{
  "norm_eps": 1e-06,
  "optimizer": "soap_variant",
  "learning_rate": 0.00586,
  "lr_head": 0.006,
  "schedule": "wsd",
  "batch_tokens": 32768,
  "max_seq_len": 1024
}
Each number is 50 + 12 x the weight over its row's rms, rounded and kept within 0 to 99. Layers, rows and columns count from 0. The size before them is the row's rms in percent of the matrix's.

# layer 8 MLP up, 1024x256, rms 0.0526, rows 330-384, columns 0-63
111:40 71 51 72 47 54 37 70 43 46 60 59 63 57 47 37 59 35 44 56 43 56 61 61 44 51 57 57 44 71 54 47 52 54 43 46 50 48 62 43 56 34 35 54 37 52 50 56 57 43 57 77 42 49 39 34 38 60 41 58 52 45 58 52
101:59 36 70 60 56 61 48 34 70 39 32 58 32 44 61 28 37 49 49 71 51 45 51 44 49 38 64 45 24 55 51 81 59 36 48 65 42 30 49 39 33 48 59 46 58 42 69 54 64 47 46 69 38 43 45 58 41 57 54 70 45 59 63 44
097:52 33 38 37 37 50 33 46 49 59 38 50 41 58 59 53 72 28 67 68 47 60 63 58 40 60 48 47 62 29 43 47 43 44 59 50 59 49 51 32 34 56 61 54 46 50 35 60 62 65 34 38 49 47 50 59 43 51 71 47 63 51 53 39
095:50 46 69 50 67 46 53 56 53 53 73 63 36 48 59 54 56 57 63 75 47 54 40 45 72 61 63 23 59 62 36 46 57 33 56 30 60 53 58 61 52 32 54 39 60 70 38 61 36 73 53 43 72 34 48 47 70 46 71 50 46 50 41 41
104:43 39 54 29 36 61 55 53 42 53 47 46 59 59 34 50 34 67 59 37 58 56 55 35 59 39 45 30 23 43 76 34 61 67 69 62 43 39 60 73 57 50 65 41 45 37 51 49 29 36 52 43 41 44 48 63 39 45 44 55 59 53 61 45
101:43 36 50 77 46 31 53 66 45 44 59 32 85 47 24 42 38 53 62 49 65 45 54 47 21 48 46 47 46 50 37 55 45 60 53 72 55 43 54 61 37 70 40 55 26 33 38 43 67 52 58 45 29 38 44 38 40 54 72 55 59 34 44 29
094:39 51 58 52 53 37 24 73 53 38 62 42 49 37 55 66 61 55 67 67 65 39 67 36 59 53 61 34 57 74 43 59 63 60 63 52 25 47 58 41 40 43 38 45 54 48 71 44 56 43 42 50 55 52 70 41 51 51 50 42 52 72 53 59
094:57 18 51 20 34 23 56 54 43 43 48 39 51 40 46 41 51 39 44 59 42 47 57 47 50 39 44 51 47 36 37 50 43 67 76 63 58 58 44 54 35 47 46 55 54 44 51 36 55 54 37 58 56 34 55 29 48 45 72 55 45 40 47 48
099:46 49 54 54 34 43 47 44 50 56 54 47 46 42 63 43 59 35 56 52 59 58 48 64 42 40 53 43 60 46 61 53 56 24 51 44 25 66 58 60 52 62 57 57 71 47 41 44 53 52 52 63 30 49 49 40 50 31 58 50 70 42 44 52
094:36 47 45 43 52 67 48 49 56 29 26 41 44 36 47 48 66 35 45 68 32 57 67 31 61 45 66 46 47 42 50 45 37 62 87 55 44 57 54 46 61 38 47 29 44 54 55 70 23 44 82 34 28 71 38 63 54 63 62 55 46 54 62 49
096:62 59 48 57 51 48 60 52 40 49 18 52 43 70 63 41 49 40 41 43 58 53 38 46 41 69 48 47 30 36 61 38 53 63 26 49 32 65 50 50 43 49 51 49 45 53 54 68 47 38 55 40 67 44 39 66 58 57 43 59 23 43 65 65
104:65 48 45 42 44 50 53 46 63 55 59 51 63 53 37 50 30 44 47 52 50 09 54 60 59 48 56 40 55 54 43 40 65 22 25 48 46 50 58 64 45 73 60 55 48 47 61 41 60 86 54 80 34 58 48 41 60 35 68 66 47 48 38 66
106:42 70 35 44 47 43 54 49 63 30 38 55 45 63 72 50 56 55 44 58 50 50 77 66 66 58 35 32 47 33 78 45 71 31 41 43 55 45 40 46 52 71 32 40 45 56 64 62 60 73 33 34 46 43 48 38 40 48 53 42 42 50 44 65
093:69 55 58 47 48 45 41 55 65 58 53 39 56 40 46 38 58 34 33 70 44 58 53 63 54 45 36 67 71 47 41 71 22 73 65 35 36 68 48 33 20 36 50 44 56 41 43 48 40 42 62 50 42 46 52 38 58 52 19 44 51 40 61 41
103:50 58 64 49 72 53 70 37 54 38 51 37 50 55 65 62 57 47 53 58 40 58 49 53 65 64 55 24 43 52 31 63 38 29 38 43 43 55 35 21 51 60 55 47 53 68 68 48 57 61 49 34 60 51 63 39 49 50 53 52 47 55 46 56
106:42 38 57 46 54 48 46 39 44 64 48 57 67 62 74 46 29 61 49 58 66 61 55 45 56 80 35 29 39 52 29 73 67 41 64 48 58 47 40 57 63 69 33 53 38 41 43 36 54 65 62 52 42 25 71 61 30 67 52 41 47 48 56 50
098:64 35 44 42 61 54 50 55 28 39 56 54 22 51 56 51 68 51 50 37 51 58 50 50 37 67 45 34 56 61 55 53 39 48 39 26 48 53 56 44 69 52 53 48 49 56 51 35 46 56 65 51 41 59 40 59 52 55 56 49 70 65 51 45
097:44 54 50 54 56 47 40 51 38 29 35 53 31 39 40 34 43 61 39 32 73 32 52 32 34 41 55 55 49 56 61 64 69 53 58 62 41 67 50 51 52 75 40 54 53 49 75 39 51 64 57 53 25 48 59 51 53 52 29 29 48 22 43 43
103:38 53 56 53 57 48 51 55 80 47 52 68 47 56 56 45 46 30 50 46 48 44 48 42 56 34 49 50 61 41 50 52 46 58 50 30 27 60 43 63 44 56 33 48 61 31 55 58 43 56 32 53 44 38 71 61 43 47 43 65 41 63 83 47
098:41 59 30 28 39 56 41 47 51 52 48 66 61 48 53 61 55 48 54 44 75 53 59 47 40 81 34 60 66 53 29 38 54 60 46 44 60 56 51 85 36 42 40 69 40 56 46 50 60 33 58 28 49 49 50 59 64 38 40 45 79 53 40 61
097:53 53 55 46 58 43 40 43 65 58 51 51 28 63 39 38 58 45 44 43 49 45 43 38 55 57 63 35 35 60 60 59 56 59 55 66 57 61 51 40 56 23 66 76 57 50 45 55 51 52 60 51 44 68 46 53 60 50 87 73 75 52 63 44
099:40 35 42 38 42 53 48 45 40 65 52 50 65 48 48 46 54 46 54 77 41 56 43 40 60 38 83 62 38 74 48 53 47 35 52 49 60 41 51 57 32 30 59 56 59 51 59 39 58 36 36 37 40 28 53 72 43 64 57 36 56 44 52 66
097:54 55 71 63 70 46 40 34 32 48 56 51 18 56 47 37 41 44 43 56 60 40 57 52 57 28 48 55 64 51 54 45 54 55 49 31 49 51 57 45 56 43 43 56 51 59 55 59 67 77 50 65 65 47 45 58 69 36 50 50 55 66 20 54
087:67 48 50 63 50 31 54 58 44 43 54 52 70 39 51 43 58 62 47 48 63 52 52 49 61 51 74 44 76 70 46 62 35 28 45 49 35 59 53 77 49 26 52 50 55 51 68 62 47 29 43 63 52 67 46 54 55 38 55 52 75 73 51 35
105:41 40 48 46 83 35 61 55 38 49 45 43 70 50 50 52 58 49 46 45 73 62 37 57 39 54 38 56 52 33 44 60 61 55 33 38 50 54 34 45 31 65 43 65 32 46 59 59 32 48 43 50 48 60 60 49 50 39 67 41 52 60 33 63
093:34 65 49 43 58 54 53 54 30 30 40 57 64 56 49 41 47 32 58 37 62 37 49 68 57 50 54 44 45 61 42 65 36 43 49 41 78 43 60 51 45 52 56 62 55 34 53 61 78 61 44 59 51 39 39 54 60 61 38 28 66 55 62 42
096:70 41 48 50 53 36 47 36 49 42 67 40 58 39 62 46 57 57 25 67 71 56 42 59 38 48 65 37 40 60 28 57 52 62 40 60 52 63 54 48 32 62 51 36 38 47 49 50 59 53 48 40 54 53 47 51 58 36 49 60 61 71 59 56
104:44 61 40 52 35 47 37 55 51 61 26 42 53 41 61 36 41 43 52 39 71 58 48 34 68 65 60 51 57 48 49 55 40 48 23 56 29 54 42 61 42 55 54 48 53 45 40 57 67 46 49 38 52 29 54 35 27 52 60 46 57 66 43 56
089:43 37 56 45 50 57 44 50 27 37 31 54 57 33 55 36 36 66 59 26 50 40 73 46 45 28 24 37 53 51 57 45 19 63 40 60 48 54 55 47 58 76 35 53 46 37 52 55 51 64 61 50 21 50 58 59 61 45 59 43 34 49 60 57
120:36 40 77 48 63 36 55 65 46 64 38 62 66 49 48 48 67 29 42 57 21 62 49 47 59 37 54 37 56 41 51 64 63 27 30 56 40 53 47 52 44 43 42 71 39 27 49 64 45 39 51 61 52 75 58 61 41 53 17 60 42 66 71 53
099:48 45 59 71 53 68 51 46 52 41 37 54 37 47 52 47 62 45 45 71 54 53 57 35 46 77 59 48 41 72 52 51 53 73 41 38 23 53 45 39 49 53 56 48 37 50 55 54 53 50 42 61 71 66 68 52 43 48 58 48 48 43 55 50
096:33 46 56 46 62 55 41 17 44 44 53 48 49 57 40 31 53 33 47 62 57 35 48 45 49 54 50 75 51 56 32 44 43 52 43 51 57 70 40 50 64 50 57 54 32 56 40 78 43 53 35 39 45 52 42 52 62 51 51 30 49 52 66 29
107:44 54 54 31 34 49 37 65 37 39 51 61 54 40 58 36 72 73 53 40 60 48 61 54 44 51 48 52 43 51 33 49 37 53 46 51 66 43 35 58 37 41 32 49 68 54 41 58 51 71 58 35 48 59 33 46 64 58 61 62 65 57 42 75
088:45 62 74 47 41 57 61 65 69 47 48 55 67 30 59 50 61 18 48 48 60 39 49 62 72 36 44 51 47 06 60 40 60 59 35 41 44 36 32 73 31 82 49 31 35 51 38 58 70 50 53 53 54 51 57 44 59 34 66 54 41 71 34 48
110:32 47 64 47 73 48 27 36 59 45 59 38 60 69 44 58 51 45 50 62 52 67 51 64 45 43 41 47 55 57 34 46 55 51 46 67 59 56 57 38 46 35 59 45 35 60 50 44 49 50 51 51 35 60 65 36 41 49 31 70 58 47 43 57
106:54 44 32 44 44 56 64 66 69 46 27 68 49 53 32 26 44 44 32 68 86 47 38 52 44 58 43 43 54 76 49 54 53 55 42 49 58 58 45 65 64 41 52 21 39 52 47 59 62 52 58 61 68 61 40 44 42 47 51 51 34 43 59 31
103:35 66 44 74 49 37 69 56 33 55 68 36 72 56 21 43 53 59 49 32 63 41 44 52 45 47 44 35 51 51 59 64 32 54 37 40 56 52 42 27 59 41 37 36 34 63 69 61 51 78 53 86 59 42 60 73 41 41 42 56 51 50 43 52
088:38 49 52 51 39 59 36 69 39 37 43 27 47 50 49 57 18 38 58 47 66 50 46 54 52 36 72 59 40 41 61 48 52 67 65 49 43 79 54 68 44 53 81 66 49 65 53 47 75 64 45 53 69 54 61 51 51 53 41 65 49 55 65 34
100:32 26 46 57 59 49 59 48 38 54 52 47 37 45 75 49 62 49 54 53 28 50 54 51 43 48 47 57 53 56 36 42 55 67 45 53 64 81 54 53 46 59 48 34 43 54 58 54 42 35 44 56 47 39 39 57 45 33 39 55 46 42 56 63
088:61 41 56 57 33 72 57 41 48 57 72 55 52 56 36 37 45 77 49 49 39 71 67 50 61 70 34 50 43 62 68 67 21 33 25 47 43 61 49 45 30 29 47 58 54 53 48 45 50 54 45 45 46 64 65 42 58 85 46 34 52 37 54 43
090:59 21 29 47 49 30 56 52 40 80 35 36 66 55 29 37 47 32 45 46 44 49 27 57 47 65 42 54 41 72 72 31 53 68 42 60 53 56 41 68 31 65 67 54 51 50 74 50 38 64 52 40 48 36 33 47 65 61 55 48 55 48 57 39
110:25 53 70 33 47 50 35 61 48 42 45 60 72 35 48 37 48 65 52 32 53 59 57 35 61 40 38 51 49 51 38 56 46 31 67 59 47 51 34 57 47 47 29 62 48 62 62 60 59 42 57 50 52 25 24 30 55 40 49 42 53 68 48 51
100:52 55 60 59 49 55 43 16 32 56 55 37 45 48 55 48 55 38 40 58 51 52 54 56 50 57 42 31 40 53 32 47 59 53 59 52 53 34 50 52 22 48 52 39 71 64 61 47 59 37 51 59 46 49 25 45 36 46 69 69 40 38 42 52
129:69 44 62 57 49 51 55 50 38 59 50 52 36 40 48 42 54 71 62 39 45 50 60 35 53 63 28 40 29 47 31 29 63 58 47 59 41 36 58 46 55 48 52 30 49 56 58 72 40 63 72 44 67 52 33 39 69 54 37 54 47 70 56 59
103:55 41 67 27 50 43 45 38 67 56 50 64 40 65 54 33 42 56 44 45 63 42 35 25 60 65 27 58 58 64 50 65 31 44 24 31 68 51 54 51 59 67 48 51 33 42 39 43 30 54 45 42 46 39 40 36 36 45 58 68 50 46 43 42
102:38 38 46 43 51 54 48 37 51 33 55 58 49 48 74 43 53 46 48 34 60 48 68 34 44 44 32 51 43 38 68 53 82 39 40 26 37 62 64 47 46 48 48 57 48 44 77 38 52 65 34 55 49 48 43 44 46 45 53 35 54 45 56 52
109:48 38 53 55 39 46 15 53 38 65 38 28 71 38 39 51 67 45 38 28 61 45 64 30 53 20 23 57 40 49 35 63 51 59 36 54 36 50 80 64 64 56 45 37 41 49 41 59 74 60 48 49 46 56 58 53 45 46 48 71 44 64 67 72
098:52 85 28 39 69 35 39 56 40 37 41 53 48 46 64 61 71 47 56 57 78 58 57 53 52 55 46 55 35 62 60 82 50 47 48 28 24 57 43 33 47 44 46 61 55 53 66 45 76 52 31 40 44 43 41 38 65 62 62 45 43 44 56 66
105:52 52 61 51 60 42 44 55 40 23 46 24 82 62 54 40 23 22 59 55 52 45 36 57 40 36 42 50 38 20 48 30 31 52 46 49 41 62 61 59 33 72 63 46 49 35 71 64 59 65 38 56 59 36 79 55 35 43 55 55 55 50 55 62
094:57 43 59 35 40 26 62 46 31 53 63 43 35 42 62 49 43 62 46 75 51 42 41 44 63 77 60 58 42 48 38 50 65 54 32 48 43 57 71 52 46 65 58 44 62 45 61 58 41 42 45 69 61 42 34 33 64 46 44 47 61 78 55 70
103:36 52 45 60 26 52 36 62 34 57 68 41 52 63 41 70 50 72 68 76 68 57 51 48 38 45 35 46 45 44 75 42 37 40 30 51 41 50 52 52 49 41 68 17 31 36 62 60 59 36 40 55 53 67 62 72 48 59 29 36 62 30 28 41
093:44 41 42 64 38 72 45 63 60 60 61 55 47 67 44 49 50 46 54 24 44 66 60 41 25 50 61 40 58 43 48 51 49 58 51 41 63 39 70 28 50 60 39 53 54 47 59 65 44 74 38 57 52 48 48 65 31 49 42 64 45 25 57 74
103:60 30 36 50 32 61 33 60 34 62 58 29 43 40 33 45 41 56 52 36 56 84 45 58 38 50 48 42 61 42 50 38 48 63 64 60 40 29 57 34 40 33 25 40 64 31 50 49 70 59 52 64 37 54 25 51 36 32 52 37 62 55 63 56
095:33 53 61 68 41 72 42 52 59 66 64 50 68 47 48 50 61 39 66 45 47 46 81 40 58 58 60 57 53 68 43 80 46 55 52 45 59 51 55 41 61 72 51 60 51 46 47 56 58 61 46 49 41 52 57 50 53 42 61 63 36 33 47 42
104:76 52 32 66 41 63 23 56 43 39 51 46 68 65 64 50 72 38 62 57 58 29 26 57 46 82 29 36 56 63 47 58 48 55 48 51 51 46 60 36 47 59 27 54 39 42 77 58 40 51 34 49 42 39 56 43 53 51 56 50 58 59 60 71
# layer 8 MLP down (transposed), 1024x256, rms 0.0526, rows 330-383, columns 0-63
098:57 46 56 27 49 54 59 31 62 57 58 29 60 63 52 42 50 37 65 25 55 57 22 55 53 35 53 54 51 35 68 63 24 56 71 37 66 52 33 68 51 32 65 52 51 28 45 41 60 73 51 21 58 55 29 44 64 42 65 47 44 53 72 47
098:60 70 33 60 53 54 74 40 40 61 42 42 50 71 27 49 63 36 64 62 29 31 32 55 48 34 58 47 28 62 40 71 49 44 69 51 49 56 53 33 45 54 58 44 64 61 63 70 35 42 50 33 48 31 57 63 30 53 60 49 54 64 43 64
099:45 58 79 47 60 52 45 48 72 41 11 38 62 61 38 56 47 44 60 39 46 44 48 65 49 65 67 53 66 56 53 52 63 54 63 33 45 37 41 46 57 78 47 57 75 47 36 62 29 40 62 33 41 36 67 47 34 43 35 32 38 43 46 54
099:55 51 63 53 39 74 72 55 48 49 44 43 51 36 52 44 63 45 51 31 69 40 42 64 56 64 66 41 49 47 35 49 57 59 49 66 51 53 55 60 50 40 49 72 50 55 59 45 42 42 40 56 31 49 35 60 39 23 46 58 51 37 49 51
107:42 45 56 59 55 69 41 51 75 63 64 66 54 53 61 65 55 47 59 50 47 39 48 77 43 33 66 27 43 71 61 48 34 60 65 27 31 60 30 61 51 45 49 48 52 45 41 33 62 55 76 69 33 69 60 53 47 51 48 53 52 63 48 58
099:58 73 75 52 53 74 58 60 44 50 39 63 32 41 42 71 41 46 55 51 50 47 58 49 55 55 51 36 65 42 45 49 53 41 33 70 16 39 51 38 48 42 51 40 55 46 47 60 49 37 64 67 72 48 48 26 54 27 48 48 54 84 54 37
096:64 50 49 68 39 53 48 31 72 64 51 42 55 60 32 54 68 45 25 50 69 69 67 56 61 57 42 40 43 46 26 28 42 37 46 65 71 67 38 44 50 57 72 80 55 54 55 51 21 52 68 54 22 52 43 56 33 64 53 56 37 50 53 56
091:57 57 50 47 45 53 14 42 53 49 48 44 27 47 57 36 59 41 57 42 44 51 44 71 39 58 57 46 66 48 37 63 45 52 48 32 22 35 49 30 60 31 31 21 47 55 49 33 55 56 54 59 60 68 62 47 45 54 46 42 41 65 53 41
102:58 55 47 77 40 32 56 43 60 53 44 42 45 54 58 46 50 54 43 70 42 75 38 51 42 55 66 54 42 69 74 34 50 57 44 45 73 53 27 58 48 50 39 51 42 21 72 58 48 34 63 65 53 52 65 79 22 29 64 51 37 47 46 61
094:54 54 56 58 46 53 49 63 73 58 38 60 54 57 43 52 43 65 36 52 51 46 40 61 65 58 38 54 55 48 55 54 42 27 23 42 55 57 58 45 32 66 41 65 65 45 42 63 94 62 35 65 66 39 54 32 29 59 53 49 47 56 32 53
099:45 25 64 50 55 36 31 46 30 53 76 39 65 30 63 67 27 70 57 52 49 47 60 46 61 39 54 79 55 30 28 45 52 64 54 71 64 43 44 49 50 45 39 40 50 49 46 75 58 49 57 33 56 55 76 61 57 38 56 32 59 47 48 40
098:51 49 58 62 59 79 55 52 56 67 56 43 37 29 30 58 57 15 23 35 31 56 44 52 58 45 67 45 58 49 38 59 38 30 48 56 69 66 33 43 50 59 67 59 41 58 43 44 17 36 34 52 46 55 46 59 58 44 51 57 60 72 44 60
095:44 52 37 54 57 70 59 51 41 46 56 23 86 42 27 52 71 51 45 34 35 31 45 42 61 62 64 59 58 41 52 54 40 37 41 48 46 60 49 39 78 35 56 61 55 28 46 65 32 51 53 70 57 49 52 45 38 59 58 37 47 62 67 59
096:38 42 58 52 27 70 47 58 70 58 37 56 55 54 65 39 49 46 50 59 67 45 35 40 36 37 63 37 59 64 78 27 74 36 34 58 30 47 32 68 65 48 46 49 40 72 64 34 60 66 45 58 44 53 19 59 68 64 69 44 38 52 32 73
106:54 57 38 36 44 77 56 48 39 58 49 59 39 62 54 46 63 58 57 38 41 55 84 23 46 55 62 56 68 54 68 51 50 47 57 51 61 64 43 61 52 53 61 62 47 37 52 69 40 44 47 50 57 51 43 52 47 24 59 52 50 59 44 62
114:49 53 27 44 49 59 42 30 49 59 41 72 23 61 58 45 50 55 46 30 64 48 43 62 43 52 49 53 31 50 49 56 63 50 25 58 44 51 62 58 58 44 66 67 54 54 55 40 58 46 37 49 61 42 43 35 41 77 58 46 39 47 60 50
107:39 45 38 63 45 32 56 56 50 46 48 48 53 63 64 60 27 67 36 86 51 41 84 68 44 62 61 42 45 56 48 25 41 34 40 40 36 41 55 48 35 40 67 48 52 39 33 58 41 39 72 72 54 69 42 50 59 63 30 52 48 37 55 22
090:55 41 70 39 50 52 72 35 52 41 53 52 71 52 38 68 57 70 58 24 39 45 26 55 59 54 38 45 47 39 38 46 48 40 52 48 37 32 36 41 59 35 47 37 48 54 35 43 51 37 48 49 57 68 25 38 44 49 57 46 46 57 65 54
101:42 57 52 48 73 53 50 46 41 46 48 42 24 59 54 38 62 41 53 66 50 51 43 56 49 34 40 51 46 44 45 43 67 61 54 51 53 28 59 63 38 49 72 61 54 40 58 53 62 49 58 27 44 44 50 46 59 48 32 54 54 66 47 53
104:58 41 52 45 43 37 73 40 65 47 57 39 48 42 43 42 42 66 46 43 57 40 35 38 50 67 31 73 39 36 47 46 55 44 53 53 47 63 67 47 30 40 44 59 57 50 58 57 71 41 38 40 54 65 56 63 67 45 27 59 33 49 40 50
099:51 62 53 53 53 30 61 58 33 39 67 45 58 70 37 45 49 62 60 40 35 45 52 55 50 33 62 51 50 52 50 43 49 57 59 49 65 39 58 54 28 50 49 50 32 28 52 26 61 49 28 64 52 34 53 52 23 34 66 36 17 62 45 56
099:45 44 48 26 34 38 51 49 56 37 61 40 59 64 68 54 50 66 52 61 45 66 50 65 44 54 36 42 57 34 48 20 17 52 18 58 48 47 42 56 66 38 59 37 41 35 44 47 54 42 51 44 51 52 41 41 34 63 54 42 62 33 47 54
096:41 29 32 44 37 45 57 61 47 56 62 55 76 66 51 64 51 60 27 35 43 48 69 33 67 33 50 46 48 51 57 46 54 51 64 48 42 72 38 42 46 73 41 50 52 33 51 63 47 53 53 55 47 53 55 48 46 53 37 55 66 44 43 53
089:70 50 67 52 54 62 89 36 39 48 50 37 44 52 32 56 46 41 53 38 50 30 58 52 58 28 54 49 39 36 75 48 27 61 38 49 66 53 56 28 38 61 17 48 65 33 59 45 50 58 50 22 35 48 71 74 57 67 41 48 36 47 54 52
107:47 71 61 62 50 26 58 58 38 54 56 69 46 63 58 44 48 62 52 32 71 46 47 53 54 62 59 38 47 57 68 49 36 53 50 43 50 71 69 65 52 36 68 38 50 49 70 42 58 34 45 64 70 36 35 50 59 42 49 50 51 42 48 54
098:30 60 54 58 64 39 48 64 50 46 55 70 27 57 55 49 42 53 56 63 65 49 27 31 56 52 47 43 36 57 48 64 60 37 55 64 23 31 67 53 54 50 36 23 70 45 40 55 44 40 40 51 62 53 60 56 63 37 18 40 62 69 75 42
093:40 64 49 54 72 27 58 70 34 54 38 61 54 74 43 47 63 64 54 60 49 48 48 43 50 55 25 27 59 77 46 48 46 51 45 60 48 35 37 64 63 43 33 36 48 54 38 47 68 70 55 49 43 47 48 42 63 62 47 54 41 54 41 38
102:31 48 48 73 52 27 53 52 40 36 59 54 60 53 52 40 57 54 69 57 68 54 47 49 34 46 57 40 47 71 46 50 56 67 66 52 43 55 31 65 44 34 59 38 41 48 64 43 61 53 70 66 28 59 44 56 61 71 61 63 59 38 52 62
096:41 50 42 54 60 54 42 55 52 61 44 38 43 42 57 62 46 20 36 52 61 66 30 30 32 34 72 57 36 47 32 38 54 68 37 50 47 55 66 55 32 60 44 59 59 43 55 40 42 40 31 51 72 50 59 61 66 34 49 40 55 43 45 44
112:58 36 39 45 38 32 53 37 72 44 65 57 63 46 59 37 51 54 58 56 53 48 48 45 55 37 51 63 45 50 64 48 49 68 40 44 68 40 58 76 52 65 51 57 38 24 37 30 45 60 39 44 34 45 61 54 38 30 47 42 38 29 54 39
097:56 57 55 40 54 31 57 54 31 42 58 32 91 41 50 53 52 56 61 56 56 60 23 65 57 40 49 53 64 45 53 53 47 55 46 31 65 49 57 56 51 42 56 34 47 42 48 68 51 41 72 34 51 44 58 43 75 62 65 57 70 52 55 55
088:32 51 28 51 47 38 58 64 70 45 40 66 53 61 62 53 34 56 71 52 24 45 45 44 49 45 47 27 59 58 61 63 50 61 46 33 57 50 36 63 43 36 43 59 31 40 42 58 43 68 44 52 41 65 43 42 36 51 74 33 66 45 49 25
107:43 40 60 49 55 40 46 50 51 41 66 34 40 43 48 32 42 45 43 41 50 69 41 54 73 35 33 33 67 50 48 42 60 27 22 46 47 51 43 47 66 52 46 49 52 57 41 27 74 47 61 40 44 50 87 62 36 52 46 48 59 33 35 50
093:69 60 37 54 39 39 50 56 43 49 45 43 50 61 55 43 42 38 76 46 57 54 55 35 48 50 74 52 44 62 32 31 50 40 38 40 41 61 73 54 69 16 50 32 44 64 62 33 46 24 46 67 44 57 55 47 38 52 66 37 44 61 46 49
114:43 73 70 47 36 36 33 54 39 45 30 31 50 51 76 53 54 55 65 41 55 63 32 55 54 58 47 34 61 42 39 26 59 58 63 49 57 40 47 25 66 58 45 56 21 51 68 18 75 62 63 59 37 36 52 65 46 40 42 41 48 47 64 63
106:78 60 27 54 38 45 47 71 57 70 50 22 62 62 69 50 47 65 47 68 49 65 40 69 44 45 47 64 38 75 37 71 55 52 55 77 67 56 49 43 65 40 59 51 60 54 62 72 74 58 36 43 55 35 33 57 48 44 44 42 50 67 57 61
104:43 36 77 50 53 60 54 69 51 47 44 52 54 50 66 44 56 64 56 43 54 41 73 48 57 47 40 49 36 47 47 51 67 58 51 57 42 45 59 71 55 57 48 57 46 63 85 38 42 44 52 53 35 57 55 45 40 36 40 39 68 47 41 45
096:48 72 71 49 68 46 58 52 78 58 51 23 25 57 55 67 40 40 52 45 67 31 52 45 44 49 44 33 46 46 46 65 49 56 41 63 39 56 41 36 57 45 43 48 48 60 43 38 58 55 47 58 60 44 47 21 56 66 52 23 33 47 47 58
102:23 63 55 57 42 60 26 68 65 42 35 54 56 62 51 58 29 49 60 62 56 64 44 55 56 32 73 50 51 56 50 55 49 46 44 55 41 46 55 38 45 51 36 56 57 56 58 69 35 46 58 42 52 66 55 53 39 41 49 42 65 40 48 60
088:57 61 34 63 57 25 38 50 39 34 56 47 55 40 57 28 39 50 59 54 71 45 38 43 22 34 43 60 38 61 54 40 39 52 79 53 65 53 54 66 44 52 59 56 43 54 65 56 50 34 60 43 80 47 52 65 54 45 44 45 51 50 46 49
090:50 73 59 35 66 47 56 46 53 69 62 22 31 41 61 41 58 53 58 40 61 25 43 34 40 64 41 51 23 46 58 72 37 54 68 58 62 44 61 54 45 55 57 54 44 55 58 33 73 43 45 64 37 32 52 30 32 54 47 55 54 43 56 41
111:53 35 71 55 39 57 56 53 43 42 50 53 62 64 44 60 51 50 50 59 43 71 44 53 54 52 64 36 54 40 74 49 83 70 68 50 43 48 54 38 64 61 56 49 41 52 42 46 45 58 52 64 50 53 38 63 65 38 46 56 51 41 46 52
101:57 59 59 42 47 45 39 39 52 64 60 32 27 37 58 33 38 39 40 34 53 34 44 48 56 52 38 57 35 42 67 72 67 63 78 40 47 51 40 34 44 52 49 37 70 45 45 28 52 75 34 54 43 28 53 46 67 44 70 54 68 50 34 69
122:63 57 43 60 68 64 45 43 52 52 40 26 50 41 57 67 41 49 59 38 36 50 68 65 46 70 39 39 42 66 52 45 55 65 79 55 42 36 56 38 53 50 39 55 56 64 56 53 35 78 69 64 49 57 48 30 45 59 41 64 78 62 55 56
104:40 38 45 57 53 64 35 76 30 53 55 47 56 37 65 65 59 76 59 40 41 56 53 47 47 33 65 58 40 51 49 59 62 19 54 56 80 71 49 35 35 59 65 47 61 69 27 67 65 37 54 62 19 60 51 46 50 53 31 67 41 45 60 43
094:54 45 40 51 63 42 45 53 26 37 45 44 39 49 58 45 40 57 56 24 35 45 46 54 59 30 47 75 81 61 54 42 45 45 47 52 66 52 51 34 52 53 50 48 50 33 56 59 48 61 48 59 77 68 44 31 46 56 46 51 34 78 35 29
108:64 44 29 33 49 47 52 53 58 54 58 48 29 51 45 70 59 63 61 58 50 43 36 63 36 33 44 55 31 42 37 68 49 30 36 51 59 62 44 29 48 43 55 45 60 51 40 60 31 48 40 32 56 50 50 67 47 50 44 50 51 39 57 55
096:30 64 34 43 73 83 50 65 47 32 47 63 39 85 44 59 38 46 54 58 60 57 70 54 26 76 42 75 42 50 60 63 47 46 64 53 56 55 62 46 38 38 63 65 46 34 48 55 67 46 52 72 47 46 37 38 67 50 76 53 43 72 57 38
098:49 48 35 53 24 40 34 50 47 43 62 60 25 54 56 58 50 67 36 58 35 73 45 48 56 47 76 53 49 61 33 39 71 49 62 62 43 52 57 73 49 42 50 47 61 43 77 52 56 50 42 41 54 40 48 48 33 37 41 39 43 34 48 58
093:47 60 54 47 54 50 51 53 49 53 52 42 51 37 29 62 40 42 40 34 51 47 63 48 53 54 34 38 52 49 58 39 30 65 73 50 41 34 35 60 45 47 54 43 46 63 46 46 69 35 54 33 53 61 45 62 29 53 43 56 49 28 46 63
100:46 46 50 59 65 41 74 56 31 52 41 45 50 54 56 63 54 57 44 65 54 52 68 54 54 47 56 50 55 63 63 76 67 45 48 37 47 27 49 46 50 46 42 52 62 47 27 65 57 82 58 64 35 44 58 60 43 56 38 66 47 50 56 46
091:49 30 59 39 35 27 09 67 48 52 46 62 58 44 60 32 61 35 45 58 60 35 44 42 87 39 21 56 53 48 43 56 59 54 53 62 52 49 46 51 49 42 66 42 48 78 49 40 52 62 50 54 56 58 44 74 46 52 43 60 53 65 48 55
100:57 62 42 43 41 79 52 56 45 24 59 58 30 49 47 55 46 49 63 66 73 49 62 49 44 54 44 74 49 47 38 35 53 44 61 48 60 49 42 63 60 43 37 47 61 52 60 45 69 60 66 61 49 37 38 70 51 32 44 56 56 37 55 54
099:53 39 66 53 63 45 32 38 40 60 51 68 33 64 56 46 34 60 44 65 72 42 32 44 48 71 29 43 58 66 54 20 58 48 41 46 67 70 52 55 83 63 50 38 58 59 59 58 28 55 71 57 51 43 46 44 41 45 61 58 65 40 38 25